Weights of a small GPT-style language model, trained from scratch on English Wikipedia.
Size: 9 layers, 8 heads of 64, MLP 1536 tanh GELU, 40.7M parameters.
Architecture: biases, tied embeddings, normalized queries and keys.
Training: a variant of Muon for these matrices, 6812 steps.
Each number is 128 + 32 x the weight over its row's rms, rounded and kept within 0 to 255. Layers, rows and columns count from 0. Numbers have three digits each. The size before them is the row's rms in percent of the matrix's.

# layer 2 MLP down (transposed), 1536x512, rms 0.632, rows 1145-1251, columns 320-383
104:116175149136145122080158084087078093141147162103128186122140087113151164154137123143081143105202098129118161152201180093151132148181106129193109152115166142129077124080181157114123136199117083
094:121142082131107083099148118133098174117187136177103125111121155156080170165161143117143170153156123161128099096138123105130178129161084162054130157108154094124116101105112173090144086144120122
094:164115152130138076097154100092150211165158084141150147096171132213142045126145100115078127167164062123167093106149094104074078141115140153193097077083098115107113143124126166104117090143189111
102:101208156123128154124037151087142116128129165107128127180132128119123087110098148109161130160124125128148148111074183115129135174192157147156108127169044103129124092103151098129124116116113137
100:093116123079143100102166167077127160084115123165154103170132163082168119112196113088130115091089100136137085159140096115125165085148114095119182177140201151164094085209104089085118190147102228
097:110140102133110085108101119080098162125200109116078109166143141123156083111116144079134112107155132234099124155133108147126137156167107145108145119170196161167109088149111169109107158142100104
087:144120117130071087187069180177160116165123173061175126120131122087115130118155142167136137106064089144125066099134119101160124130144136123109164138103066104175099159118174126131087143131144108
085:147160149094087109133194174158123143042075110136162115191177128110119139150149106135189157131106156075111127117180129115191116107129089173142133134166151085116125135158145146154123061163132191
086:110113097144157134157122129143088175103109191148126110132123150153159080140121119160133094170116171106111101152117125125148120181152108133107147130137139087146072106076140167143092061109102124
103:075125134112174101042099127192079163198127123143113121129143154133079137091143145128139114173176183115161117174137104145160142116135181110150082170141103092133137102158131135108153096122123142
095:111161138134089176129117104121150127042174147116112127127112129067173048152124135178117097068062163127130181132156166079174108134133169112191142139146141096176073137164120117121117099143143107
099:134173124098111150070114132161126106120210155094121163128159176156140128119147087150151167096136164108142142080076135120164172149133108114142180124145154149123132134109129135146115139113111078
097:137126161072164114129118117079138159081129163114152188078154111115072135097083082117090107027125128118203128119104140087118130114091088138092163201159144125141053148145146122086188136091074126
103:092100120096136142129159142171136154114100085151103187147128131167139138121096095164157088169136188133123150121136144124190121097136093135130152160141157171094090176164136126137151135122090070
096:124172154139136132113103133132065223116107098147130082165130145151155080095150179162137113100104142165080093072121144172110233132116170124117131142165153148115094142147169165128131128044135136
105:077110101101092087153103107123138108128122134104122199082136113141101086117160092130104118106127151104096190146075165104113114108120102104097128096120096205153111126077187147072113082134133129
114:154132141081147116175131108076131104123138126131130173129181150146123137125084117088145080109134169121155128068131100128164119145128168127146214127145101106101190154136137105110144145135158140
109:102165091129052131099116123127113101083130127164174167103136106150094124125147144122176088149125105148120140069128126089133116079159121160126105102089153231105110151104129119157162145202119130
102:105088133147065082111126191103130135144131125078135120084116105168124133120142147125145161074130070147131088070127144099160107101067122088160151133143098148160173156119091162087107160144139093
119:167153116168123040106091185144120098164138158143086105127095130128122155163103068177130077125170136156099152173158134088135129125120164139139099123143182150124137154071157113125109145116079147
108:116079147059125166139169169118085155142143117100208121137145114106142134134096133149119115087075140129117160156167145194152096111132170110157082147113143106088147100115106156127135153132128112
088:150089138051150092117124173127153140110139125100136130129184103111096097165119171095157087101130124130111076121101090108166060168141126141200108144166098096183083099113122068104084145152109089
100:130143107156136136173119146170169151203142154133160137129074118149193100139097142107168090143150133098119128160146128068105111048125140146109141085152115194148073086182167171105191088111126131
109:114135163220128139084111117163127091107142139106097103090102109176162118100119203155147093125151113164093104136163132116120167148137116110172129130116149119119199099146110153151186170164162114
100:142157159176134122145078128104110053131136151131118103150149146106117101154092220098103084149155123106131104124091157123127162147139159083162116098142129137188116153139169091174058079104175141
093:123090096158136131149142129152120154127126153120154127105108110152132111125164162086127181128141112137115138134140156177078152126156084102159103120121151102110117132169166143103089168118124127
101:114120161151127120122047114183029169162139099146142159127120135118176174168159203135137139109115119180135154101076135101158146145093129138095110115135182118130133111081081141110145078144172143
107:139122112183116162109131199108087141115109093077199131113103147111134182147116137113149154204068154116077115176059126150120102122161127139114110111120122143138114180110112157141128100150108110
107:126130100147101134082165120101110153153180142135148126115122111093138099136122049136137078156132123090173099141123129097153124134073108154107124157102124084102122151156097127115149079080181126
098:165157169171105167168119131107104124146138136126103181143123144210115184181127166140130097141119089090133084102146110188125171160078137177112102096162150144165143123130176135137131149098115112
115:131130122103128136143145077156095172123084122119136158119129146126137178159081122127114157163123125123132132166138106116183110184059051114155158172152178182089141132096141102160112132128116122
093:138162152151143122155155085093164116174148130134135141127129148111152089103174135119096107136153103112086116131153151147081137112118094129108123143128076116093131086103113095213155111118075110
102:091136157182124104093165121112094168148153138102073159114105112146074108140158136109128103144112161143186090068155111132128180141106172106132161145165114153155108099135178110133152098174136153
092:137098182159103139182138059110184159165132123120134153114106096173110091116133114135143151129148141090127131084148108125109148107120124126117148141100126214123161150095112210131072120079154116
089:130079180112122055133102095093161144119122141118167119121087101144133084146119168121104131133111158124140125055124155154089088112116107122147160128124122136084129148155128121126082152179090141
118:114080125129120106130074165120098067059096152184084115124125100115107163129100164117166150119097125112045156154096130150099130211179105129160172142124132094104123018115121125145147131098083112
095:124037164149098128187079081051137102107081152115144189150140088094108130128154163154132146096077108148133140154137092058116107112077090117057172093143154106094138161161161164220067129147091138
089:123101151132133124165098131077126111123154129221118073108113162136125143095152121147085065179156133078140168179144157090128154169091113083123140135108113044176081163192126144088180119111117133
105:051153150107126121144134142124137169126109100183108160116121086106119145153130099095143101180173129173137122092069095075153097140110139127136087104116106180192150147099178131152117123151128180
097:170115105132110148187109066108134089091131131106100190088175133121146122136115073120138136112087114087106117098125090079127101124114128136152156150130139087074181144092180123134133122103084068
114:093036178183126113155157127138107216158120149177093105119145136158109100101148200087091107186106085097069071106161146107056141084124066124155129157120058174119110122155108111153159200137124132
105:140098110125215064087128109112132142171153151142155188187138101135113218137148144128117154172171169176118087099080125115153154137132175125088108116132113176145164110117110160114123110182139225
105:139109158130117113088175099163120103157135121141136187109132133111093170211097136117146117160098105179126135138132115102204124096123108141086175086088093090084144116138134133094129185135075125
104:118103085094154103119141127096114032130119105143114106118156127131085129097121188163136135144087145137104096179099154144140126065155157139137100184151169130137100079129083135171138177100125175
093:151033113127076156119114114103135180114162107160159124137168121138169087107095189158138146118111153160164063153077064184082132195175130118184155174121160124153120174082120143100145114140157093
087:108090082128101101165203146090151088106140091119110215100095122092150074168147207143089142105119134125168159060147110101182108126171132126164059140215158141088099059131168163105151158118165110
088:152163137149133107189120183111097151155150107126119090043146103127164090162088113126167167160139129083176160142117138098143092148144153140072102117157147082112138107093151095157143161156130133
098:131145096152126150134113089172115131188076120133140119151125083174096139135130142114114054100144203109100117155100133146148123186110117103058149135059076139065091150159141118061093091125192126
091:115096115154135109163133129095133134097152117147111122120116151136161145122107159167110112119084240097161141162140168111032191110136170111190088162137173110096194151099123141156106109159098180
106:087116118154126123124137159126125116088131126133201121156117159132188157106124153147120135163102170107136148139157125145116155127153148137177119157102142187139058209120141149136109107085104087
108:132151107116122081084121085031145153103074195175159077135141128115129140121171143125096124082116100122140122189165192130099108132133126146128148169137125130106088192157156132133103160147076087
095:153132165055164105086124156056172189147122101167148191153163055191113111114145159106100120116136150151108148152156127124149093121127122190076135170092132149147136107069163125126142126150163150
096:173110085176121111155089107100123186123162123157143108088104124131125142111150131123152168148134108069143151071146119109105163067099171155139098142102139108120099119112157165163119158029146180
097:131212151134113109099132152096142168142129142146209123116104133091095151111026167158141118099127059094151090135113154089171134075139153127108143108123122075122124169154146126183137117187120159
093:146126121144078144146159069133142168140092095098097174084171054044113149171124092093136106112142106130139173123120108137109110088149202142112211084135141140155174115115070120114138092120140098
098:140126169134113135151145145159126157143137149162087146137165088222132137091114154099134112160138088156115100088118079127122083134122088126124177110172156149203104128123114152175179108093151134
104:089006136157155134147130151122183153138108200112169076152134083146108081166149106110156143134085127113144148150130114066142142137125169148126097112154104146127145103165154109115053121174084128
101:184132008061086104145124140114156117166111139176106169099184109137131102136133130169168202130140142137159180081120226113153123111092130131115073124149141155118024110106123127094124166106094102
101:129140117192152124107077131114144209150183133071164147161139164149149053110129133142189146102098153103101122099089095199143122106125125161151110109143114156063121107119136148095104081150052128
089:172106146162133137139091089118072103129177114110145109141147110151139082165156140140098124119141114093118051113098148090108174100163224104137112106101108111076149130114144133143130148163141103
098:065117114136078116124095104171093102132130144146138123190160153108088166077107135118080150146183140125145095093132135085066125165076076126136145154177125092096107100120125123090096124094181110
100:134148110196129115130150105125059158146091103118110088095103160146124161135158061150133091095149142139105087138146097149196106135146119165150153157153155106155080140065128098119152176138078192
090:111157108091129164142124136130164166139024178091102106123139106114170124111144068153163118126158114045075140081077140158157080143174101190161108182147170116103092161117146144146064158120117116
133:138080128172170132073162125138134189197088140119153153148162123173205096163112167125128104084158134112097182135098104110146135108113109172106121158199116126182096119123131170145095124095173118
096:106123148110141158191113163181155107149133176157120135105098135104116151116106162181130150150126207110088121157101100102101143146138144101139159104086133162141089098120096121065171085108125135
096:137150157191125130120120182123128110092124133085100080113140099174131105155125139172103150179117124136160141154098108185192128148145148115131061121093116118102192147132042186111095107200096130
095:152075170146108115127102118134137211149128108120105135029142155158156146147093129159169173082117195091101126130128169129086140167167115053131075161089115188071116133154119108137130164131088158
097:111065098137118152129116114131119139142081148081097106112124121076121177104095165154114119146106096091096192164086150128109121124164132145141178068053106157116155239160129088163160163102121140
102:161141102104106125169083112189129178153094142085191107090155130125132090131135147162131183126189130122066115104177121110078075116120097162197098118074101122158122134147199127114165104113080126
101:143093113169138129074108096124138082152132136091117131159106117117136068157122167108121109108157074148123161138109088176142161155067169157136088206104088143171128104135156153131172108137112149
094:114106095145160197092114153131092129147174079173102130136134113107112188107169158136163174096095101142100136088159095109199141139120197161097089100078116145139104144086101117120117140152194094
094:116085133182163088144101126104179182121154121132125108077136123075188151084137130115179069127131152085077064112145129161131179160114178048073122162167142071115184079109127116090091120084121149
090:175114135133062184131131101155113123104097121147141095134107135124115074068121157047085084107153158155127158146120132122098085157102080127118177185124133150122119093144121169149069154108093132
107:119158165140169077099134156129073113121099114144110178064151127158162102112128106120104124158148079026124115129154159122140149090058144126137092095144104153133114208090119148159091128109137114
090:083075144055108076117191121094091168092068121086146133139132138146137139117167130077143155155074102146130164112117128108147087141102131116157190135129163136140156116203177110153143097163098132
096:077150114140112110142135129144105091098126123160153099138128114109104164128116133115109178160111148118132138048194128076119171061099096138085175165149128163083121155090130129162124213143079073
083:065141110149110111158156153163127109081107167102125103095141128121122114117138116122175111153195141145137147160174122200129146083170180120077047052130107146125091101117095108134109163096104165
097:079153067180159187098179116131155181121087130090122134106140100101071082114139111097128068095092180147127160105156156036102114110115173050066191119092114090118110131098166182151172114124123170
104:104084120091104165180164111157083111129115157119117161083127103129124145116090159133150126123073117137144073111113107138179136098091178180108064114135136166072089161112107124068083146140147136
108:126088096191143133154160124127113113089093098181148135163186150155144142150133141112138108181153146121153149179140146130105146094139106118100127174120158110099192131087099109151167120117134152
120:133169174229143138094159114167155097074081121147120123112139110167127106117115168192144214095133128095140145092123152100109166098151121111143105123130114153146118154180097144117132167152085128
101:166122144145100122080150136103176153083141088171160120089111150167150145169091133150158149152086134136121102177162098155164103098155143141123104075185147100146103106168194144075087122131100143
103:138142094191096120109094147125135062091134135103162126200118129145150105186120092147151139086190067177083138148135112135135161121111118124094155138084119074151151115156137086069145090118122112
104:151087163106127088115153116090091128122100108095181150072148092102102115086145161099137098122142097115167126070137161096112105179058144120140104139100111117176161116078037149119124118164104110
090:141154109170099093180086108089145202084181127169136093139076149156130158122107071111135153185118150206174160113136118105156124131136125110095125117088114113153143145223162120085153093138161113
094:169164124123145162096055146148136226101138125101114101097118131167164164131153102165161180157150177125116158157129183120135090115128119143112137171105141069157124145088156137097138173120171153
099:074117179192099086168105184120131038096074127159071148115156119139161096153159113142082105124150199088151128139110130111114131127139105090156120138147117143087094145128060113173103128150157154
113:086142104123122187144094127147109125109115074132190033132136144131105174088119129142144124090182074073162152109062139116076140136102131146115138131150112127218104135137109109103094124146147140
093:134171083138186090147172122141139117141189128152127158122147146125152101147094180167168118107046178161103205149123125128173103168107126096096148188141150135132105135119084053120130123143133127
091:053097145141149163077122169122128068170150135143154100144100134146123143110109185132161115117182146170113144094115179132080101113161084092158160104131127091156120135092124149144174147141138170
093:135185133119183155071116110125141199155133093079122129105066125089084148117161093161133103191135121133048063136115113095129127117088117145141108114100115120152069079146114070134132062181139112
095:087045113154118174168141182084113160132092102080197123118080144131147154225151193118218120173119141113106239151045071117114109085156145123166095181143145117154125192047181175121086127111159130
114:084103182170101135084102104110144255134142126118159089100134093107088088101161089078093143068149083134131138113112147086048132164103140165083185171127136116123038189089154124172179132128068142
092:116126154171159101116157049150124103183140044134074153146119170149138140133066141157114127159151130142080063131083105118155111114131128162168196171119151144166132096152159136172120127174146111
109:075174129166076116171157177161089000155087136096139109095126122132080085149129137130088178181098133163098136105088126148132095096153138118093126148140128104165122142146138147082180099193090175
100:152134124114111163114182055132078087149145095135152125087141130175120111092130086100124168117127083092116118118122169087165124137157186110145141183096163117132113119130130184130126123107137168
089:189083158134136171132171072080134173181119205176099096118090110171109099147101173141105157134114139063102189148177144104122127111161086133140174181138056157096131126161146117148115139075089151
112:098161090147083126062121163164135083165143112120117140151106078095177145115200167100137124148117115143098078120161124126129114121136070117128167122088167115129099149141101045153084102109124077
084:202167179078101147134127110149141112147099184124109089107064114123127130138075127088111164134130173083124133118133173078103143120114129073115109122185085102074129115072110169099142126115156109
089:162164165182182168087128144146131091132126083108150191153077142117157146117159128112111186169155113101138083114137137145080097141150150107121173092128096150130121149115080125147114114118154078
110:165144179127123062132097151132061138168104159194089097115146107170129172104111093116169142107168117129121152176148110096101153125116116169100129145129117114091122073087073110109151171119119139
094:158138093074139080139138185109156146138181167209124116150174182160123119078167122076123115135116093137106154146125136105154143153119148111110102115083114119161115137159148126143186162144172133
090:103045096122148146099155105144171116084068112115084091122141152122057203078133085176163142092132165132115116097123042155118138093150092143180095167081160099125162100095108116141115117129103091
108:157096142120164139114149120106048127172131074207105175169158189113092092136092210067085153147118179151110104104104161095175164129120110100135179097157088079039104077100102071145136099091105111
101:184136081129087161172134108156196148183106085085155090068165161170089148174145125152124122163114116109139088155132101140135092141165122144181070095120113173074150139124097111118188095097113175
088:170143095108143113114107171145134170130094132132136100116170146121131129164131128202130133129100092189133139152113099149127191093114183142100094062167142107168090153111163137073122049090100107
100:103147190250156161195155138162122243134131188074121130163089101125084123126133124153130089107099059098098127059123106114173151157136090074188158105121071109158162115157099183125107153068172116
# layer 2 MLP up, 1536x512, rms 0.369, rows 1146-1252, columns 320-383
100:079136139059102174119175147135132179133174123091130092139102133084085135149047128121076123131122140132069154143141132124099162145104063152163158119162132136141112120115145070128109125151203138
094:078131187152140137157133110120066104122117136163107125133122120104137108124115119079107108171160151173119068139168168161118090124122135068188116125127167140131085127093107134104125141136112110
102:098093146140100109172108170107110112119130129144148147131111162175188075184105084084142132133118130140153125082161179092171119173084149127158126111179120145108115133129070099078111110156087169
090:105105136076134101110129060128120127135180113097119071119104120106132110134115121102135161116087140175143088098204137156115154129106134100164108123160152124125067087151119141117137197155156112
108:148126132108150071085175176160158107150129184111179131137168167114108127172093134150101145141109151018142135077175100077095080072165093119125116126173099087143162139086178073050153121159168108
090:158065131120130135164124146110180131172171178123138150105088065194146096112073128124119070121127123102126098143174129140122130181126164077115102144049149154165083115136141129117116069141106111
090:082178121133096166114131147113147103162161123123153142116144070083111156089111155125107178131170137178103170152098179141141152100154084092132083076159116115137150092167124123112116205142170123
086:107140098134143088084101108100114150117113176113157153131130148132126146149180104149142163118122105077129142178162195146072142099166160080137087156083117096118120105038188092114154097075101092
107:118163138111101163111162097182173113132098134165118099154164141096135117096107131112145183084109111155147076128135123131158160138154095088140085133124155205141094177150093177148143097156166127
097:150094131132114101128160155159155107125113168090128167112172194160081136112088146053096146170144095111137110076112143151141121067146108139147133155140124117119131151044150079111162130144149130
102:187165050106087104107109181177119112102152160163115125063126128065137208176113131083144108088115120116123042175102127181097194067093181110131129117120185139115112124149127132121093117188103135
112:090049111079153201166111079117146101157174111157132104053102120137143140151149129064141117085164074127154165180132129125108143124100075139105100167119135211123187189099108101189136142213122175
101:094125136139056124154196119143131143096134080091130109098119094178142130085080123128098143098098101105124143138212136128139121187087075167086150164118110148119097101177090091135101147105111099
103:207117148119187064090150127119174162137059082145103026103081168141148153103146080128122133135138124151123091090107123137131126128187099137112204102154200159144137089120133142125109108175056102
112:100045127066079169137115099119140094084179143084098149075117133111122127101116150135088142152080063167079182161129163144108152070142165067154142132180093154157127076137119073091155122233140074
119:113131080122125088092121116102184093119169087172162135089135087153146140095120089065108164179159123150080115110146100127171073176111107115155142120140089114084179185085216125116169139147130179
108:117159111137195111139101137149131101087119097136129112104172157032135163149084149131185165164108159180149098108088175171097122096119155142117121165096124099141071195158159113115135111147126114
101:158154182137080098112072129120188115144197107154094149076157144136126119109095124123180170116132142135129095108121158092088155057181078187115132158158173124114138110040138188142121050159122111
105:120117117079089157048125064149064141099178169090115168101077102174168156144124184140146139130102137137146144092130138147135047150072164100137043145156075121100130141145097107178109084091135143
097:124169196119128108132093133152091128180139093127104110089107162117111162098055146078096086111116106114091168108079148103149121131127121118168132116130150094110056058082176131157140171165118146
089:104138028119128098127159081148124112106098143101195113171159121107179144134124130138199169149140152139164096165113205092168121130108123095141151090186120155114048115104106138140164108119106106
094:107107115113135091155143096131154143088100093144141087109123191139168141050185113128085105108104191158076176115105090062119124129096100071084141087116191087113088103126179071144115108122167185
104:125164135133176122152131144144121108086178145149116133117161126217137077162082166080119175171144107123144119107114032111140126113135174127090088153190159137118123116146179089153107165149114148
098:119148113128107142148143118157122114161135158124172100152112109095122164200107173065114166110094114154186086169170129118140084116213132128143132154137141105125143124155134175075190129107119166
096:145124216125160079151172182129137155136173143154122108080153185197114141146136130166109115153093077144118156178120150113090174113135159101125131110091115128095135200143064107150168064135099089
105:101099106132107168132087119107134095132159125123112145102149186100122133152124155168127124183191161110110114121111186072156101155118129138178158160093141141114149099078115137087105144121145176
102:151190073149155138175112184088117120049143162101160097097161126122132173184206124093094131177052166131153137109106134115132137098152183143161044122109115116101169125074178136155148137116135099
114:115123156057136114087078127125165095150122066103215157122094164120092130151123119166069127161114130129180118097124077176134148112125164164132114167086125133155193076117195108160128105185156146
099:128168090116094119144083135091107113104156114111178117109090126115149156106075127099126100101126135114125115137115146153116164099084130071119062091137119068202123108149105105101118141138127177
119:153126145148105180106132109118134116111143154139124140144131185133138177106099172100133123167055130118124108106145151163171148119170145142171123124139167090100158140072150074144107124093089116
097:200148109046126063116122136103186128118147139136142116139119088172139228131096140093196189134171109108095128172090130173169144191082106145134143144138113111124089170131136130076114087129148086
098:132209073116156157138110112099110147143135154122129080113144137181129123166067164099160159103124123122151114107133123158133138109153142160080119063179114115141094159125124066161132134118092125
085:046121127092151132103064108112139148160144108132132055158093134113104125172126164153121116104188144091140065102168183102151155114103080124192077156176100092118137095114113154103114139152068102
097:056122122112101138171146114175148136126114120084154075109131137161112149102129083145135159123156104150144144137144167098146126132168089078087163136117113045145159046182088110141129167079155155
125:139239107100101162158171189106167114081145070181110088162118197136170208150135109140115160161154100145153076136129076108154089149054126140124167128118137112114112160150142153126166104118113147
104:119084091133094179145131040171099136117154109110125139165128131114137144157037162112154145072170145153120088093197132107202143149071153064127071098145135110141126169135190067160138117108134148
100:102116097144093105131158102127148096123138144091068091158133106130080116099054134138132126091114153146183098167113094123124130132123116111114115116114113109133151164134125096069128172134142084
091:110138138133000179095174074109117111121118115123120160172140187146156120078104099127131107139152083115152139117145156117184142247106134150093160153141165161104185085119084165105161177115097143
102:145125148054134132104176054137132147118127127146114192103124156163144120095109130130107111161099178103133145103077132093163161147069159086154158172079134154112146189116069145166132155092165093
108:130130098147189144163123104151200130112105157073149069142132153109096080168120082157185118097094115114141138137086108124189128130149160104123143084156170059110131076156133160114114102114151138
103:099106191113163143111118094120103149125134192108157132102148109119145163163238154122171132150138136161135145137165069122105165146127138111155151144166149123151171142109067173122165082148135122
101:100075171099194108199116109184092122153148101148170124125149144120154162148153099096083140140090165158106065164166118142077098081106125149117152127114125150144154133182138073124152143185115116
105:129155097127164123152107122125094137152162127116123133101112091112084132095169126085127140043144141137097159188126143125110171120144139118094156153051165115097143112099140101113126126076156151
103:163125158117120155143119157105127082121159106074116130178051152135100137125055098179108133133172109101158111113130170116147113096147131118106150088095107120143134087133128177083136124156165092
087:102114157169099127123149092137140065138118135090133178098112168119140067124104166143141093047147090150108021172077198120136173179120106133092139154108119146115126144126133116081111130148048129
092:122104163179134165141090092105119096095153124133039138121140085151144112138077141113133122125149188125069095124198148150193083187171130151150173125105154140152180147138145135126149056122148141
093:104193119113103132155142156159193143115098057143156109133135116150184106142059074160141118143181165150123143128145131134135138150112105144134085156108132169139129150179117170066170183118153079
097:100121145159099144158087125110143137124124064175070100165121122150131127170123128069134148110151094154138115152177078116111065152083115121169143156098087188126140146168143111216139114188165137
104:092116142084115124099104153090130157108106140135162147085125115085222211123119112145122144112150130124098171142084136115082160105121107214136147113095131117144097160110162080100112185159118132
101:129178092102137160156186148115166112122127162109069153170118129092093073156171128146130070146157112163085120108114124181092098125118105145162147152072099091084179164094115100086175166129073157
093:120122119096125150157147135164108161195089152143093085084097107104092151137171115124149156147087115119134147142129135125124078103133159138155096132144131098106158162150130129116096138115078095
104:136085160157148150141150132112094121140071070147125133128133153164100126131092220152109152162114179133080138102099103144165149137066099095110070139124101087131188075119115149144156169135118139
095:095158155125125154153094166135132174184129137111192077176130099132129128151129080183148107138088117122146149113127166069174131116100171102122129100161121095051117045152121101106120128182160140
096:055105119087106203155106097115134088124127170088171072084114114128080124166060134092092180082106073180140155165116120142080205084120105096178175115056153072190110171138081137069074105141127141
091:098085142156120080110061137155132144239081146100135134073177153139158132104101108112121075139131098135170150134164162119149082180122143144155069119170088145168098108123168128113111110123172128
103:143161127097186125137123125113154141127100164152114101102149130119153141109110142103114132140098151139119143080194142150173084169125050111148064144153119094105141119090193104091158183091113129
096:103204107132148112089160136143152128089074130152105125126117145163116117159086137184135136093115108188178121122106175117128141165087144128109070097070121114130070084028103101133125096115136130
100:135098093122171155086084142181105091101161166129091122061166142127090167131101149134078163112107227116092153157127139137163143117118157111089062138068143128143161079165113168087104092025122127
088:136128146125133152157128122081085154102140135154159155112136151112105136103142163170082092113090139124165137160113149168117193092127128143134138154151127117118128122103148059104129138125154122
101:115112112112049100115125107141121134092078115141150177027151109094104099089126095093115140132129079144133123115107115093072049118116164165103102087094125130155114144166165152110110128098104084
098:152154121173140159172159179136127107109107139135116114134075203111126189139076146145150140127160125118166083106120135150121135112140152047072106167120081108154127113162154159188117085118161133
097:143151117115115103099145140199136154122199136139161092110131083186125114130116193161110148129121091162113114139157152125143116090120100100104112110166136130165090127142117157090112114124163062
124:140141118171149147134145161131139104171177198124126109101150129143149139135166112084127126137115141138110129137130126100101105114118073139110128110160104142115168143114210198131108128172110136
094:160195117063099107140125107141042113117082127186175137115151123121098147143135105146166132124154129164049186187068191141103140164121111102099135129115119155151136169099065066136125123120107137
101:122139115120140109108149145186105092095182117153103143137080131118108187172130141136096158122108149113079152135126135121097090166166204073112167130167154168098061130127156113080121104122099128
092:124128100024096119079133112082143125165186096059139104150126096146178129140100085090146186135128103164059163092139122146147108096146140097167114128165152114125141132114130138157103098187134130
096:176089161139138117128108137115041088125155156147142146135145097066145141186097135139106180104107146150115121071124194118153097178106114093115119119118079103083087112115128129083152159165166145
109:203098054075137038100127121120145138158115116076117153112093129088133105111090071114103102120105159166096060198163138080109124167128173157193106127128132103158167155074150175183179157150134137
101:102155151194143130131099172151150083159101142107095142089131182202100112114116053095171099129150152078174170104148174186119111125138069092148147142120146057111080116100125175110170090098092123
099:136099177117108069115196099132148100132197065126112121091112153184142164153101155161149106135131168094139125113107151125178128163138162094118137085147147162178080111163180157125076063150172141
093:123161138161161048172123135075142121113194171120114160116141150087143128169109105125115110145119156126151093117047142093128091111132132100101133142138144081201080121168161082099077100128117144
090:106110120129071102099144131137165173102181083122126096145150120163098177116151108157170124187128099113107157173156067139161122145141152177161130145106172106177103137136085074183182093171153136
116:083100076139128082107134134121120118143137060102123163133143099127135135121153140120163093126078174122138140158179125149167107117099118124154121089150128179182115162091142119117125123117112103
091:106123164144112164189101146150123087192145147123126113139081128127106177096186124131122120163074147134130067068098204141165147149136158095123134162119142117131151111129145116152128130147084146
101:065133133109073066102120105098149085205115103154141126145108117083152160120109154080206139127165113144144090132157113154091183084131168080192115144186134143114146128051121172136114137105103173
090:156132127181097114131155148112142127118175142136155119126137117107170120126143198160113177157102150093209123143053143102196096122145112097122051125157113187082166140095107092209109147179110176
100:107137139100137153106090171138183145160104160160144143076150110113139122088115087122066110102178126081111135152151122098122092093072186119182101135120134165219133161090163145119151091171119118
097:158136109088079148101097133125153153119122118166143119170059103115154146189118127110109164080140201020121125080041102140135154167097155157130079091130137131145117129083093158124103137135126102
099:182149098128136109161139138121124116115115137148176099122093152114153109160103108143087146117153054142106106209064137139100072129120125116148099134106185066158124110095097115159164226155160126
127:108134112119165131149192156162090116085106179110092146128115098085126204134110152172114168144147165109155117121154149129124126142190165071121151149077175133116184114111194157095128130105152148
096:140137118126115149144101120119159127090125196136157127109115122073151128128137167152043134122163065087085139163104129169157063109138150136128123104149083106112169149103099147148094089133108126
100:105101089131162109142172090161110128133097133114114097146142176140164124092122113159151142120145118159068147149109187145089069107136142169163129088164176137126132086106099147089184118171045156
107:176166076144135179144137109122204142053109129058095100102174126099117169097165124124071118163130157093115152110109163055103139154074184108169069082076108116130113148080149107092178104172162188
091:097116130158096173194197136114142145134158139121153191166103160145065147134101169099137138160094105112102126050145154115099115146122172095141189149167114059141147132146117115124148151104114115
090:112162110070085111165152117169167153161154140156197108119148160141156114187152120119096136189157138161188118093154127090088141102111192095149112134127173148146142099134117082123105108079066097
100:142165139129155107103126133099162102090162083114159118169118144114132097157092134124101169115166148121073070122140143135126096116138118114169129068103125161151132090109140125123096132129117121
104:092123146144078128165119090083123089080179112149117129163166067157106166128094123139140130128108091151127096112173125101139149125095032121114144090117133026156133183095149154119190124103104177
095:137150168144087159116108171107101146152154121126122116152136147113117117125146113110145122106129038074091105116159154136160118118076108170149124185158077175166155156084149156146153155146224107
092:076113092154096114112126115133115117081183092117101097159115111159134131110090180094125130131140129153119119178131156165119085154120185158121111153121075074091099148114199183138118201127139104
091:125164129075185128066092106158080100158152116114095134133100169051122106152134114113116103148138161161052104134103121163087183105092116132155130174062151148134101143139137130050152210094151125
099:115088146093098139139165165131173125142122150121112150175102154070122126091134047153139133107162133107150142144119128163182132137136087169180084053110135146006161199114163118118107158166157132
127:151104097096124193134127166140181078132121179082190112093132175100096164099122102108099090141138166135176156094090092147102103102091134065095148100151168149163163218089152169128172162163186142
093:116091148085113108145164075126140080063095108124118088170126112090182110135087108110108098116103149117124103126111096102127154128148077136115115150143199193101109164179151101071109117053158150
106:178114137093126124125080145172163084160171149136136094103099111092098125109134125104127135072156105123148157119196102138142166161139191095156100121162092183153115133153152188128144180127100102
098:130114137127138136151135111111138146094100124143153187136163133128167188119183158175108116131129113080131117093112152093068175109130188155073117093133114104149124154083174134103144093172170195
096:131185071134151123065127135077093079201111125124106139117110117113146114132058086094110207093096134164127102157117102152135130131177203113129113189116098085113104138181178108101130121104094178
100:201195162139130105155098126106076103199152146126115142102145110125148144129140151116081142144128101122077077116149133120067143151067071142160121150175140097057196076149153123177062079129114069
095:148119104124097125093097122074119134116142086135162142109070205114129138120145182103208081096177128118118127151154127155090080185151113130139117154118146106149126182062108171160107122102141121
094:164115153066171100091086124129161130094109180133126147101105157127123111098166144114137122135168119110125120091102109131110185100124174202113108161111152116152054149151094085182131134145121175
108:128169109151145063112153147113114129113167135104201141133089111147103171122141086153158062135123154132160091168087083128150124129115085142151109087107132116109169159180136170143118085147107133
093:131122148116203139102129107089139063103089079109101116160127125132126144143093179110107154083175131136115137157212156143115156115180139130141137158092107126113138151123133145103130091141150137
092:155108154169107099072158103105093098222102126162108164144158104133132093105109139140154084116100146120156171134180125088101133163090178115107137115164142148114118185139127145099192101085141186
121:142090122065181120123134118155105091114145077148142132164148180148150177123109128139137133106163100089127133153145116103120126106187161107116159097089116173126103187239126091106120098148144201
106:111065121088135124119111079136175119131192030093160090114105165149138113134135109178111155161134167130062059174196133133177159113140118137142102103162159153120214124092170118147159147167101120
093:111127108111160084164116116112205055052196145135101063124152148154127115161168163162179129113154107105151130179134147156122148137085114129088091130132147171158073148130129066062102083098196161
096:139140174131100141119141181115096081078120084144171078147129151096142136138105120110098128085160174090142093173092097110226161128120122120115165121122143107166098150127102181097141183151122137
095:132156145113213130063042111163091095106082151082127090128117164152149096080128104108119232111158131075166159175134117153152073128162098142161093160212142175100169156104119131151150094166171111